Weights of a small GPT-style language model, trained from scratch on English Wikipedia.
Architecture: rotary positions, biases.
Each number is 500 + 25 x the weight over its row's rms, rounded and kept within 0 to 999. Layers, rows and columns count from 0. Numbers have three digits each. The size before them is the row's rms in percent of the matrix's.

# layer 8 MLP up, 512x192, rms 0.0552, rows 351-422, columns 128-191
097:512467446512523521487491481543507511495473523491467504538533496535522487560513494459447507508478504496500468473528472497517523446511530534545528482525516506473488473476515469492524519473459512
112:529470514526482533519475511540468563542504520532521503508466501473490485546561503513511470505495515516510488542499514496543531560546509479532540471552525520519473519461468483536510496502459471
105:481519487427542516493534513497544542501524515527501482478489483516520453483474534458483508509481519474506497468515490537474479461485515514499502480493519472460538551512514527487528489518561540
108:455502486498487506494511479508515504476558449494438510554484488499504498549495553488521466487484495522499481509488507507526468491499528516503506465459480497525501527494506466451499465524523533
095:509480510525538476535483548511527498492495502487497460508487506502445459510406523509508469505533535488528486485461539518507457506520491498455479465493462481533492498503515487493503461528497488
101:529465517488516537485486513504475476507458528483462506490496514492498503511531467512561510510505494511497482515489484525528510533485469556519484474536484497532545480516476496509515520457482472
104:516519481468525523541529482466482494491480478476520451505531481498547496469448462523495531494467523527561461530532513467479487510535482492550510503484457552511522473499500507526494511528471486
102:489537483509517462493510494506456470515508492500437453469520513549487504487557465492509478507462537483457486506491508558474505480524498468531498491499487526500494484537527533469523529517487485
100:491483503529450507495548509489489509483488497542460503489445508515505496539507498529475521467471493457490483510502474558518453486522520466526518518500519528522505503473496499518516479478526538
097:487486471556512507502531463523488499464525498470514491484452489476536474507487496524491491484552488504449481490481464514507517471499494553514483526488484482470510446510492474524490467512532496
104:470456484519500494507505508492480493530476493491509499513510495477486496512509514501481468490475508453514517525503542459496522569487535487463502470547517523467496455504498458505478505491515494
095:535502488504540529518521482523497482524474515530505503482467465536470480515514457515551490488525492536485506479526474542505510531502516465459486482517491484516515457463517500472546513490488453
114:489517505479497567536486485522486453527521490480479507512492508445493477498504533461533434509505456494480513516472498527499508498525523493477503502507558509478487489467477526509528511517515464
098:500508460482500499508466524505501537471510518513470516500503515511479476524486442511502479508499499527488465530505504487534505527483441560521537513531474480483528496447474494484490521500487490
105:491512465478500453529502483533505532511551552502487484474516502445493484506482498522480488524483471487442479525434483488443519464508476463480545527537500527490514509508492472471511499488511463
100:493495498525491513519513477514506548543491534527528531477527508439466476478525433459496555497507493510465458490446469495525562501473481475487524478511479553455510513531519503502478534516538494
101:462465511509475518494517466541460481486520502526518502500461457525466453534541550504506483512497498485499469540496469479520478485506542492507486507513471511501509515514494504493542506544492497
103:511557557517463466488547476483477492512504488453522483510480489516486511499466498474534513516531578489528488493492496496492519530481519467495530480522483444519481495511476489481496507502521469
091:476468509501495500491454502508510464504501522482535468489509488493490535519516503539490524492460483485533500478506506501506513509482469528549525520493540497481530533504514529516540481502536462
102:473527459508515516519487533526455526537534523524479461510489514515469534490518457464494474464495462518506529489470545528492524515526499486475550496471511482466476516515496486517508508488456507
095:477501497533502492483445468499495573523487507452519486517494507533511534462503543460519463516490512491526515482464474484491528518470531527532544479500505544511513476491466457512491504506480524
098:433513508483506544481533470514504479524481466505504520543489506510489567477510468467486470486472455491467495525498500524515469490520548521489503503520496491543487498506494486499517486491509512
101:532460523502543539455528490523484514494505505455500460510491501456481508466493481532495487522536469489515485532510521491488509532542513504517492531508466479513531519524483500435487479469485492
102:508446543542489515518471450506492516518539510473496511533483530487493523541485477487473504543553532516493509477490447459516490507482463497530537518495481490461479499464501516504514496515459490
098:524504527497501487500418476482537525503511486564490448484475526482503486515477517469481495528488507522467517504502549438548478485505527474498486477523489468522473477557520532505502559487516476
089:487509472444462465434516501513516507458509470499469507523507509515425459518490523489474523506512499475521500515479472507509482484534523499551528533511498475480565490503547525464535490499512540
103:486443485562498467508536462518503519507534502476475501479516512487482520499489527478470532511479532489494503566482478552512485508518514482481516490556496478511477456483523479536510482445505481
102:500451492459477482513503471503530508478481519519532507476484501517511483470502465521514501451485479487504533530482458471496553499487483439482523500452512513532498473494521473485503477519538474
099:514521500537513527479519502488494462498494486509475531485483550487497554513473479514538478498483507523499500500482540495512509540505501496503512493529508482487520517446514492516513468492471540
098:507488471480512507526540489512482501479531552525479560499510532477466521581469518508488507506495490535438493502491485494492460491499523469503497514504489511519478508454463526499496501488481505
100:502523477516513460505485475514511506477505439445529500519472499486455462470507523517529493498503509526461510503474499520550508511509499443517502484547494487538495536521532472511487513504523530
104:494510494477463501522471534479526468486519501502509493502544468505467483490460499496544515493519567481516486536473517515519515463490488476496530448529495518520543468532523503467514498487483496
094:533518538498517515527529527531475473490537461509483501500536453514535505531510485503502514483482535495484467505509494461540483543531480500477487528522492525511525459501467545464472496522508476
098:520505485535538485458492532477474497531475497499511559551470469445526482483495480478496506495487519477517482501515518527510482514490472467513461500493500535497523490509471497470496461508512533
122:472488479485477521497516481476533510481512473480491528481486511513528511473459516517516458493495444465483496482495457507465520465451506505488514511502480500456476455541486471519467489499501516
097:495501508521522546498557506496547497486476519508534498515546473508516496519501480523484492508461503501474498506510461471535551500509485482540491545457485490497520544443464469511525484506461485
099:508529497499484492477482458476499476510556497514543483494468482465475496542519487481576507464464490509465497496479449472502483477530500583547506513530503455499456497470509543512505557521495490
093:473495463509543553504455521456473508520465473486457508504507467507495493472490480522505491518496486478492510533515518536526502505566526520520518521481495527476503510488508492523515481534554522
103:497489523540474458463495500561464474459517548480477486474490496470528489517476501491540507488470505483512465526471517515508524536456508485494535461467508532527520506509502506529511563500474510
098:502465472516498522474488526461478463479463515474538497459526483527500497493476515510483520469518437473534529492449486496513483484493467558477478475512499491484489531484467500538481553517485513
095:486512482531518495501528461535523440512504509484502464484534542488516444567487535465483530503467498515500478526532512459474497533519482508428510485488538519481500476494526512511518525505515515
103:511464515484530489504482453510484477482518484494457488493513504537522492527484504495493487515503452544472496494520483521517486498501519472541507501491518486495473509541464471542488507483507479
103:516495453484529521522524468551466443502505489531526512454520460503508541477540492527519511515500485535521544521548523512493488506512484509468459519507502467523458529512518461470484525503501521
095:501509538484530492484551517519505525463526497533521493516534512512463497510508473510494491492500518543492514482510508466513473524512476547528486477492507501461502501486516488462509498535481458
108:495496486539524511501496518495492532470528530462485496539490519485474491466544512487423489508505511518505516552504516478559488489482516508474477524513473552493527533457473481495451487491503496
097:500528489501481525531459469464408522516474497504481512520480504528483536497531522473532506469460512492491514497513521477544487470523513517553463502485520487501509476468482493498510510547503514
104:507512513516426453518505517539503489537524496481543497482525546540512461506503512481514532475514491510472463491481516512515496477469471480506491498521515523541473553497465514465465511491506503
099:492515492484478512497544503460438497514595483519542516440506540474536498469521490476480526508509501542543487492489492486468491496500518504506462464490554508483469564528534495496511471511474465
101:486529488471523508497449477532481478497486502497489534510539493480457478511533497468528479500490491512507536508505492511467498524506500535530497515507515497513518492467483528544519531472484510
108:562483474485491554491492514520532490473487538548498460496466501489499499486530515503482482486509508469478522492461545466493467504431456500554507500449483521504492505508500500510475515490490481
094:487471480511528526452532489478553510496518491526517509492522459500498546505500452556500509515471478455491500504493472525540523529471508482486511454467487550546496518466494526490477475507459491
095:513482485504482510486498493495506487520475515513494499498475513526536488532531499496454479531524478507523532521472483462473523476457493476500480496513488511500472466535518502535498506557482463
097:521497498487490566524493517450477494504510477529543520509474474544482545490504486490511497517503504525530504502481501492502506529511509478471478498468513496502491448468479469478503489508509497
101:499485560507487497538475477490498529496516509451515526539498504490534521515494478529542517500468527468456541486482495465468496448501509481480496483477518516527488475499479492470537502517511462
103:506500463489490496525482496452536488481477475549503477528550510451498494504491509486522495507519500534482424463460464496444468486506507487484520456501527470519477513475462517545515480497526507
089:521480449529458511484454533471490531480520520489525485528520475520466531470502460503486507443491465461470483506489498506443561533498521491530501494451515541510480522490507551477465475502517462
100:526516487507465516473471511501531550476468511436471489501524516513484464488469481461508499472481491507514539532504510468485507531511549526523508473454515478476496485513485459477516481539486553
103:462514504507564502502524487489511488486532516501518483524466513439515454519470488444545494498509457527441519451481490466474495511536485536461524501485490504503497552478505534481507476535499505
102:483484476502445502498499470496482509508497480492502497536435520486483500519493486489516501551531497512487551513513521525498483485505488493485520457530513511506533533490514487476481460475496506
096:486499502511451498496487467514498495485440546534489536470518542509475508434519511481478485529508483495518486492495518498495486478510520498486439557499500468479524519445503543491472487497491466
097:496533514466485485528483501537554510526507466471527499489445515487502501508495511535515480500536512508523539507523532531507522502504531482503521558524500480538519496502546478487526520523461511
102:447488496453494532486493514526473502439469496455495516512474481506478482516506478499527479522501494469477495481488485488491551528518464498451442447553521485514493487473499506498545503488474477
096:516518499461455473496467497502479467484451516467499500492524460505526464544478509475476508514465534483525536488512543513531534478512524489494493495508527519505471437562512518503498497491493526
091:516515468522484526521521485480524581467490510502521436498546512492496502515490548522517555471507485464477490495486509517484489441497471555499560500472534484485456565501494508496480499500469484
109:481508539501493535491468530512504515493469521485475500478487493497516529534525490443474501493515501509494488527497536488476494459491542497497479495525534549467519483511524496514508468473560462
101:514490480470493484524524497483465540511524519444499514526486506478481488497510503523492514486480460482555495486470476487500547464507506502542478509496504532493515483539494486487497515501515486
098:492509530505529512552507544545478467459507520467491473511471500517481517553471486494524518541459527490471486512503545462516481494421494486501484536543497522468500487441444503499527526474508471
094:481522542523505497454539510511449527504494547503511481523481528483527542485515542479508523524574456481494509465516537517543478522518501511500512489503488488531519492539533512460481473543508499
094:492508489529504481508511498497499492485513472497486483462543543492489501565456526462512490491470507482519481483494500477535496530527484447516496476519502484535520524465481489484566481493509457
101:490463475497491477512502538529509517481504494484516495500489505485517546484523464525469528506480488489487496512513502490514489496476481501532515474509514441487494428517522488498470505511478504
109:470473511503505547520530519460513542504452490516491506462508511478520502519499530508438491501515507477499493493515512557500498512503481509502488532500505542472498502462509483534487457487508503
094:479502531513470491531486534515550488475459508484486514495484482486467498521513481512477488514497478495524497501536485569521519526512481524530515468487508500546528495479539452474489471459513470
# layer 8 MLP down (transposed), 512x192, rms 0.0558, rows 351-421, columns 128-191
095:462548477490514529503505457478468523488476535482554546505476554498494498529466530486443501480557469493494497487490466503507482508489499482495507487490476488557544507535501478511500464506479501
100:503536477514496491537459502489491502498465520473520482496541495499511486458496479516482484505481516531516520532511487521528477464482524472531459552523499522468451475471475531504501455528513469
104:499497469517492508474506552484494510574541520524496529506491514515486515490503516562452513472540518502478496508506467524532508433479462519484525540464446506478509495536524502506516496550518524
107:490474506500511501512509546544469545454509477509439448529526505542503460551562510508487517456470470519489516471508502541510526508498510519515511498470473526538467517497535531498475494498528529
089:492549500482531524490515464466503466522483506472541524488513535517519527511470499486547527497452509505528511525537510494464530495464504504502537503526497531499517525533510516491511473501477502
106:462488495539535523496481479492496493467494499477509500503489483536506501515454527478502523489471469476537480515525490519497529506485451527542492475513495481572490476485538525503526522506513515
099:522516466536531455494472443487497542516495519488538500451522494486482495486487530500514516458529503480504520527484466445489448476487521488536455493513513477562508555525488520511548511481507446
106:485481467500486509529520502492470465513478486491511526490507515463508547458489563486526534520494521521512525495525467506489523477473481513528528523524477507451456518512519524503511466434479502
102:510463493518516469459519510529497491482496477491517498505586504432475505522515457487501461516496492512509503482482546525508502478551506462502510486497510486539532521488527522509487517529455465
097:545539496512500532522469572488552527479487474507488510502517499476523533499524515482501469493524473501501491514483494484485485486516455492475492485488470500522496544466492471506503555495526511
103:496498514479520487524517532479524517460504513500539551544471514516519483451512478483558513493466514490474529502524494545527516491460524485509517490518464467538507495528558472545477525476478489
105:527484526522473500501494489505505503556503471481506521506498479506513508460488492543504496447494471480493518508483473500505477484510538460531525477492483506488510529532537445498501468493498467
109:483502515496499503521518516531479509542512444492519464487529538475449463502487505541520465467492469488495521464470523517524477464526462476482543517488489539472496513520504494548522553514462471
098:492483513482480515511468509549470518486523469519525479495479515485483458520576531446498501493529526451492469483489498483521491519470489461497456508519449534524518497440466485470475473481577509
105:484520517445546537515520459510446529480460506466496533458507494499527473511544507513456497527482532521487504446504460495492533491533483526480530456480516484500481508481497494494497521498518483
103:466481500484453499472481504505494472464509505507494506456498505502518560498497538515485484465500531497514498514492486524510524494472485526530485502437478493543469539475526474493558476484483533
100:496522508510519487503457482522553517448510459552535475456514487491482510553522539498498484479528479496499511500505496511520468466502492506504475508543513522504518481486528491458506555511530496
099:472529564473517497500483454503496510517498460485476504485499496489443545470442496501496474544523492479521472505527472500477498489488468493484534494512475519569522547527516532438475511440480513
097:470501494451499494492479477516477521536475496465508470496498499505487537496477500492495453548498533531485506506504523490536504488467483536489472502493494509510488497509492482462510503516495497
098:522474474552504478515483510463468515543566484528465479509508483486480489507513513488515468495460514499508489554507544452479489449488478521474526490486503459510527500525549492482525505491493479
093:489486511519490479489467518528461466513528503489456496528482465513528447502476493479478493508517505518465502504479521535478514476498568478516460527493494496527479530525524482443518457545551482
097:483533489457516517488470482454505480508506504525470512523546476488487525516477508478484553474493482541502559511493543514481499505539471499480500528466505495531445495470475509496478500540491501
103:519512490534472537504489529500462495502483524484499498510496490491466488457531466503503457498518520513477507495521501497511513527516492546523524487520499466493484480534529436534438509516493514
105:530479514542472512481512485515495484540501519520510524463519503462524490499490536503481508515523565515488463495502490476481506525489531512495498516525507484525469476492493511539499509468528488
095:464502517520487506473545513527499504525514498507500484490500502512456466493484466483494506490514507491512470506507568495530530511581487521513485540499509527473520488488490541517511497516529491
101:479534506473494500533455525543513503535504560499545506493504503539526482475505473500502548492485514490456497488499545472471519517501493522469447515528513521529475477531494475507502497494479490
103:572515520483483511501524479469535532502452549475501515493483487545437477504480507503517483527521521468473485500502497492476466491536514520486498496442517486505493496566484499490460526479499451
102:513478507536466494448513508505483541465524495501502503493492505476512551479487521453495523531494565503526527460521497499521511489486532521466459521468475497498503464505474548516524531502508459
095:519520506486501498524495546466497518503490530489510519494529484474552452479495518481522528555496536496471522524491494476500463472477533486515471516512504484471506489527514493497501527529528506
097:492473486504449507489511495509501523484484474545460521529485472500482462505511470470494486531499527512481466526517512510468528451514493510486511492526531521510464557528503463517519502458490517
101:486474526474523528503482500507529501475490480551492501477532472493506449459529483505491484498474508527508495555528530495539518507553483492542505535520448529496512577442529513469534484521499516
105:498476471511521486505500526478478453505495467505538535445493525525514524493515514458519474534523507516509514503573457493465515504511475481493511514483522492502524522522466485551504472518479500
097:475495487486509498509486477460477464508491509500519479465490489490519499530480510492519533491503498467488502489475473523474477488488503513494480489443446484476528478498511456477469497490517463
100:479483492501558526538489496505537520493483525494496506488488477546475519545472514480515486527494500517499503473485481501517506464472488580512469469542522473487480465475523519504500546500490534
097:480476475517474480484485507519517527457528470486473495528507505477466497465536456520472476463545513487510503488455511552494514537519476544488487509482474544502502458504470504476492455480557486
090:521477544492499518486498498530487511526485479508528470443494514481518537526475472464492498531421500527504482529503505513486515463528540519502522491510495461473495516452519498480496479521488529
099:504496520505502520472470494534520557522503523509498470473530460470481509517509501491483474466466496470460484474493472501472513511511502504542554447514511501520519499480459514493455504520521481
093:492498510512558472528519526488513513481461542458542511495489496499506511459503493475516497489504515503497503518489502512460529523525485500504483520452561506568482516528512485523491490485525529
096:511543504553488493483514463519505496503505493443489485510463478511488487487481501484455438508515481459482520501451554509514472502541500527500484477527503476468482454493529542516502416487504503
107:463475496515552494498474496482526466482488509469518474467562472550516493516472483504524501466503482461499535479470513541542482470494505473567474515464499487544502471489497458556533505484500459
097:547490485482550500499492536462449461539474506511501507498501516474504496509486506499532532463537492493486529457481471500483539519493479510513502529499476517487502537515486471476478500469543460
097:491487503469478499529471530480555497521539514485459534486497490518494474457540465470552438520532461526479475480497503448521515501530490492509520510450531510521480507495483459529500562479516525
106:508520460532549527496523499552491418515515493527491473510521480488498536453495455521481465484521463512470484511494498483493485491496516468522478502505502443504505537523499489517528504499508549
095:491514460561524480497535495487506517520503527488518510466524492519469487451530499506559432520490527483504468505506507511497454486489458456527529520495520526530448528555508499522484508516506515
099:553513505500489544492478499516505522498514543492499487483493508507538503495510531520446496486488490552468474528526466502512483498511503432467535528501467516516499509510494512519488488469493469
101:518511525526493480491565500472461503502496536548495522536483515482454479502520517525467512500487521501441540488482495507486540495478487482461490470500501471478469515497490479522470513483530502
106:516534504492473556498555536494475540510518508472492497511507515502563491492510512505502475466472499534498484543519475485512504510525454446557488520487489511514501500541487539482515483494512480
097:495516491475497497539493495465471476456512517548534511515476473479523459527507514489474508468513477473500478465498487474506499496450462501497542542547528518527483543454492508519475548509494493
102:529564472500503486494496483503527463511496463496465531524471487513503481493562438533478490528498497467471531539484507524532477478488485494517511557506502491508503462478488477501545517530548486
108:509559551532447479501485489482510495517532544507509500518451506504498528464444485479494510506532544494539517544494485468523496530477501493481496482543533492556543502508481489493491510474528511
098:502531507535498488529484530485500545517529502506471545451487519528489536445512517480512449507495522507529472517498505506515446521512564530504510501510503501462506515508500495523449530498491482
101:537466511517499483503480514517495511487490485484475491479510492473506483511540559488504509487472490473503496500507511520501518457532504493518486477472517502511490495511514470511545463498460528
100:481500536465469496515491539421510473509513518504501519465488518479476489465485483473528470484499528501524458494535490475522485462481521496443510453501513497502485494485470525503501495517454520
099:503519488521463533519494513473523502477539557486537513485521511502483497497478524510505505509500499500519534501515483539514528487491503427526481499505561513495488518513509545485490493480496465
104:498527484495517493526519448526506514474493472522511494532459523473563495528497534488515520468526553491501477485479519487482519555520498487519491511526488531470475459460468512520515498485472497
098:525495514506527503473493556503524532560524480451477508457490518461501510489470496499507477490507502500473451514505504423525535503472515525525498479542461516548496501483493533457500519529494527
098:487518505511500471539549516487535487492520504506468536506467505511471545459490512504508496520492469508484489489478486498488521507527464514476480469561492515483499497507541495520475508419457471
102:528478478518500500518490475516495527535523538488509561545534507492465438532498451455484442513500480516510515486515510484517525515465525530523501492497495492498458470508506475512528495490517477
100:498489478475471489492535481528463465502513458512490519510535537480468485497483475485457518521501502500489497500515501527499511503526469513522530503484524477507497483518443523473513497550487440
099:451522471494499542516481495482515526523518520488500501513479501491497520513496480467454500483458524488482471504539512506488514488510496453586488454513512508527498493499482509538533476483522508
100:532541541483498518489543516525542503522465442470532504533482509503541511476527510448515482521514515493488474473478491503524496484496529491505479486527495538480461523509520492501490451525498467
103:442503483504483494459481512503469534493519470465493506480510503524469460494522464500482510460481538493495513514497512492530512498459485496467496478490488497491503458505521486511499498492521518
098:489511500472513495489507483464502556529474494504485517497442506522513480539445526514444519486523480516519519481470493441530532476519503530418515503541521503467508516489545502483525498517505442
097:498493513478497538505531491507544482475545498500495505506508486529469506506472463515533528555468492492488516503465429522503507474461488496463513503500507549493426464486466529508457504473486536
107:489496512456521510512472498495495486486530497461484571537478515519526504510509515473467471488507467504450509496493476491520511514469551519517535498524482454472495530537469540475497535520530515
103:522507508504474543559512540463533453503516480490552486508484484482481507485555525472475485494496511466511506463496514505519540527490474519466501489542497487482486453465468500557486495509501497
102:513481533488489486524515536514540502514496490544423489485492530477509514523491484435485475510460519506495459499514463491518460486472503482530496502521518470506468476474555468477556495503487463
094:475478486503538448518471463502499486529505485526486478517526499548496476514526501510516490495467466520473501491496452500505538507502500501475504462465489478481478486473488526513508490527496484
095:496479554515492469490485501534462493513521509487570500494455479504468513520526492528456512506492490482462521505505489475543509526489465450499496505531486512486498483555483509467463511472464516
103:523489507438502512523447512505478456453520453532499502466481487500516468509516470522545484542515469520466488503501499484500519478502523490515500461511485512516506495461513517505511503503502538
109:476493471481485457518507476466498528495554466472501558507453502482461511485531471477514469473493497538539459512537525551532508523500506487497490505472541495488489494483563501508476529531475503
# layer 8 MLP gate, 512x192, rms 0.0566, rows 352-422, columns 128-191
111:512466562490500512508512516506511527518481526469514503502506526457513486534505499514487495502500475491530520513498501503490512574526464497514466504494559510487527561526513483468455551499457510
102:493500508481496521513492518522546536539495452457481483493472514469493488501471473498525475487458498549522464521514503488511498514475483514528542472532494490514490518515510484471487505490505479
107:499535515508545509525496465497487539504525526518448483491504483523530498491500478458469469469532512487504498467516464497541537547507527513544486489484514499521464490504492508482512496504487506
119:450491523505500501503527515520451513513545531477484489533481517506483503495436482486492480476497512437496495492499464492542490520540505475487516510445530487496508505492477494537474467447535441
105:479533499486507480534498505502471508539507495537522475479503517545474489471485465508531461491475546489499505437483508476485516472454472482527488499479487535518477549501494479513552469474502528
104:470485496494513504489502513500484510488505477497513521480477510505485468492495511521487457493488459538452497477525464519527509474440543541482538464530505489512492484492520444447506488499446542
101:485512458509500498517490493481451493486516483467502498450476500490516518492500468487525499493487501527456498459497528495483494465492478465552540495504472480462505466506472522540528479472482504
096:510526538489473528474465519511530514506546515507489483518482489527501500495492515509467473517579494506508482501501459480497526519494472525470552477561448465513470509546498539468480499497501514
098:537508517513483476488473496484511507514522504470506511551489460493481484475480539469480487534464486504498471519514496522488536518536506506502540525496466530491508522534457489523506522481515553
102:486538496510510492457471482468479464475456512486484505486518508526487498483495507491526447513547553467500494521494537445471452534501489504499542508520506507477504490478482489522544475536489535
095:485514459501466528507476490493515462453497513478477496545511482533474457512472480524502527468477496502466518511525488500501493493498485501511516515488479532461509511519522523461526455504518461
115:450502528509473557473510511497501503492543534502506479528462508496500431451500441497529464501560483536477534470458545479498482486532511492502518516498526493489503544495507511524506555454505499
100:489494460491513434526490501480466526504481541517494488527495511475479464524525507473498536504498498488535483468467491525500529504458520500518462484514476510477481493502490501549512469459498493
101:502484472536501491519476498469506526488498481441530501511499460463518480517543540469473510518510508516493500486456505500537455561479530527479530502482551520535522520504522496510524509515498540
108:447476515473483531504506510498505495489451535523481517440532497516505527500507538484537490460496499497476496525468535500500478526529520474462523514550506497472481516473500464514555511510480454
103:522484473506490546495527469474520509552494489491479473473441549497507505502541463513477499502528509476513465492464468485474497464500484534495508492507531490500486483521482510512469477524497514
111:497513488526532504432520521485509494479504510474514457463472526500509475510542500511467490524498491498500480480477505489555519462508454494477524470495471453445516522520467468467488479508498489
100:504496520485476507468502523509481502476504505520484467534467525491513473473520488501529539501481514490540517513523490481477490510485500482508507502553518489479474476479520498491529538517490519
102:517519514489494472494494486522514533458486504510514507505487506479498495480508491518478496477489497499537485502486476511458509512480540497522454474463475486467483514496498574508542492541452513
093:490540477508501483511466461549517479504495474482453493541480491490478509520496465555478467448565480489522490468497498520464488519532482506513506469489516491484499427516492458457475489478479514
098:563488489493516524446500462505492488552500484508475510466505510519489522493486470522465506532502482553517479491486498482470480464503491497520478473489522538498495511504449503507472535492498522
101:445493514530516528503495522510510490514505467472524548492495504524506528544485460504580491513531501496493482532539522497532496476509498507532520521530501457472509512536513496550498576515498490
099:522529499514504544487483516502474504470488533528482501508480507522530479516511513531533503474472472505513470497498510465470490517479518574483479502500466490542528529536550499476491520501447449
096:447504533495496478515491504495471478488567500518481517536473467479483454510514487532494493461487525475469488462460540530503463508515529500517469490491516491477496536486445512543486495468501476
096:538525431499505498472487504466447525512491473501440488493517508486499544492548521541472507492496508492519474504489490498575424481506515456542528504472498491502475483480504526484482485489520480
106:486505497481466465482519481534511490495503510472495459516528503466500523501441478490514479539469522476521471530464507510525504537490528503510516486465521507493497528532470467459488531525460526
099:512512478491543447500480506479480498519482509495505506537527518521556516515497514507462510480528455463539471493514474491472486492508485501551478478466500474482451546491524492480502510445527497
101:500464518525470508524500475478478526501512494518484450555505448534503511516498520518485515519493472532498492505537482510466500482520469505513475495451486452539497490519519498469520465493452536
097:520465501526490521474539463498540494465509522475536529500468471487513487501510539488503497515514519479468541523473532478497508515508522517479502511470530499522502507465463490494502506448508517
104:530510524521465487513552492467509497477534553445475464535472505523524451507464483477513480451479503503482510430516498485465487494493524476472492485524501452461501517502477514485488492518516508
099:502521524526493527512553498469568469510439519484427489496495462500480462497466513496478481513519509536503518490507506510481529527474488476501516499492489470497493497513537476461536472512497502
095:498530542461519525530500458547490452502499497508470490545525513455468501527476497509522520461505523518469486531528470482509476492516535545492468510479525490495566492524491462490476511469482531
099:532532486502533493512501512498501490508471507522477527472521529469483515471507505470561483469492502526540484464500531484519510475515478506481472485512520487516504501438506477501521513535508510
117:456506509484520485479509510516505525480518495493528506474489484565535525527478467485514476516510497523493490548505496519538528505491456523500529496463529514460488511449484490539479529550516481
092:498531498489513497480485465488516477486497506526560517477471486509552494531520466535507497466508537532468490556513501478503449497532484502510535480507541527482489503454489542501503523532503504
103:532507466515471511480542517473481495470469531493505496503506483533501497477531478541483501503497473486456489530444505472520527440501510486487463520508512523472530497500505543472543462496439487
094:522489480493469506507496495509452496514492518486451468491484529499516515461463469515487475509481511476472552498484504534552526517504463518528505543536467477483491553471544543444514475534481512
105:525534462460454491464498468488521507490479518502506479486512503494509489493517487495521489511468495491517465505487526538496510507509494526492543482557529499517521553476521515535494499557485473
100:499484524474552526538513507476465511489497530453501508466497480576478502503519520536498537457513447521486496550522552493530490446484497527499459466515480498512502502491522464561484510498501495
094:505492493479496480528532522491537463490503436493508463499452509507456488509489484569497448496502520484500513509518477513502476487481508505538487447484516499555494508535496544519528473494485502
103:448491516523484511519541561534480499526515508465479466507465488532500573485481483534500528485467503482506517474491507522537539527483499458499529484505487493479528482492460522530477512491486504
100:513522529492480457523505555495515544533489479559478502505469481468505503542487488557489525484497508435488511516491487515496514502480479475519541477561479492496539515460461512495505477475503543
100:500525530484489454507516503474480472520508471517521495496528500495530483474472541459522475533512480516513516546501518509520490498498515531525483559509493519532542523500488525538492502501507529
107:513493493472537476529495544476535506467534501504509518507564484513479550497545526486467512527482497485516492515493485499552481500486509504468467496502524483465550505537511518488505501519507532
100:506531511506515506474472481491542493468504488521507484531482509502546489537519477482539523474498529486500464473510473505461522523495527486502515480498510579496532561488503504471473511506459510
099:521496534550494496521488514524486453472480514496546509548486535506505493476486474540524468476502490514508542486540488460536520512518483501490517524491527529488534513474477541540461509495502503
096:490470491482511511549513498520487488494484525517437520496494503483497525497540497497469476525493551542492460466534466471481474470510532531545460482488491473457532544554487495486523513502481553
099:486470537455516490485461515479458472483549512470479483517511505480447491484499482479485477494509550541470474475496484495465515505523496459483523435507509440457509488529509467457456484494476498
099:504531498483473476440470542471499487500517476478477509520462475519491468482491507473537508508511546512488451512506478520477516547510497510462505475545520498536467512512490457495522489531464485
096:463493514511508476492483527535490475542501510487501535521517519513498491469556472548508514492495464486543506494510498478514489508459548505516469501499526482505524489510495504495514493527483488
098:530521479494500484519493493548453513480518461519465487484513498467497509517523476499462449530475513512518482489466519526516506471547483467492515512539507466524491527506489483530519498471475480
101:504479490495515554512455491487500505480515501491488462493461514514512492501513531550522511504462527484469513513485491500487489526534465473476497533512500505522520543471510538513469517509471494
090:484457487497511507506475512477498528469474450484470530529532520545507484476487476461512447499494542498482523512481519509478543515499516498515534508547521527497501488496451458527519493555504522
104:509505502494487483503496517493509520510477492540470521487504512477489522514480561477512539516484476544584496512457490463500476505527476494473518500518473498513486498478454500503483482506521492
105:501515482522508463525512511521525521522495466545499465503518509531489488511499456496479536462478532513488492467474496476504534471512556483481484468505517509482555526492493486483474510516491502
098:507503529544510514506485484505536543462543503470517484498501508498513500524521519504501523529473551501519548500476527503499470512525527563501524498522519514505432549486497485496505523469470531
097:486506529487468546501505522448497479534444519507486484487561481544489499493483514489540506524502507543496482462461564483468490512477529514513510494474474502509493472500499528524522495499517493
100:463518512532468458512474450483508520487490520512496502473486526510513470549519543512488484462479526479490494509525536483485517475471494499484531449468477497512539495468504503508480514482484457
098:499489457492525502520502526528502516506496474535509501518515468450432510520502485478527482503505491506494513489483506510468472546488489494536491484519494445497509460479478447485518515494520515
100:537543508484510460541510500521454507552530441524477543510495482470484469519495507491488506478502528448510480529532538470459511480526546491481508510538526496552489494478449525483522489484547506
092:524496477516479485485512507480509507526489527464445501493475511512509480512499504493539490498540547489533493471487490544562464454499479471518533524510519491482518481513495502480474493519509544
104:495526457502555511481496501460516496471501481501465538505501536497519508547482514527483495554509462495474502504493501531514533441474488454509521508464501519494488541524459473506469471554493541
096:507529463452464446528490501539515508460516465455515496546488473484476485455563497477531499504509482454524487492503507513538487501542540509511487516489513551510492474495504498476492484513486513
103:509527510472535474498509498512496513488532506527475492487531509530513525507493492477512531491488504507498481457541510507499524491511498510496507545516473522452475511517477467513468550493503498
095:524485497529528507516495530473483533484490519472547445498500471516466480501507543522559574482487490491469531447487517495533496509488524522524469504519530474482536504499506497550503554518508512
101:519471535516519492538458547480503500493521491483492520467481486497524523488511519521509503514500484539485472509515508497540546465506500470535493557531461424521481494498498514442469515507528500
091:484504475502483494475502477492481494523485501517493498457484513513513492521541513493552541493490481484540462459488474488478517539458536523494457490529472495506474477468488509519539476509568486
092:535496511482475500521472528501513498501511487476513564479463548471517450464514535486471474497476488543495507518481489510475505499513484456504493469545503477477454431502460476507496495505520459
099:500533480512504482536510509496478532464467553467466493493533531498466432511548529505493502457505495494494506521486454472480536520481479499529543514496522521449481483528476477468534515519494514
107:474495475521503477501519455475509499494484475505507496479519520513469475466510486483524474541495468520491459512510466514470497491522535521497509499505397493529512471472485490499468520485496455
096:491506494472489537492544486501483492486484478496498482491509469483515486514504513496502516526504500488531551480516523444494455546511489497475524505499485494469535465484491517502548513529472500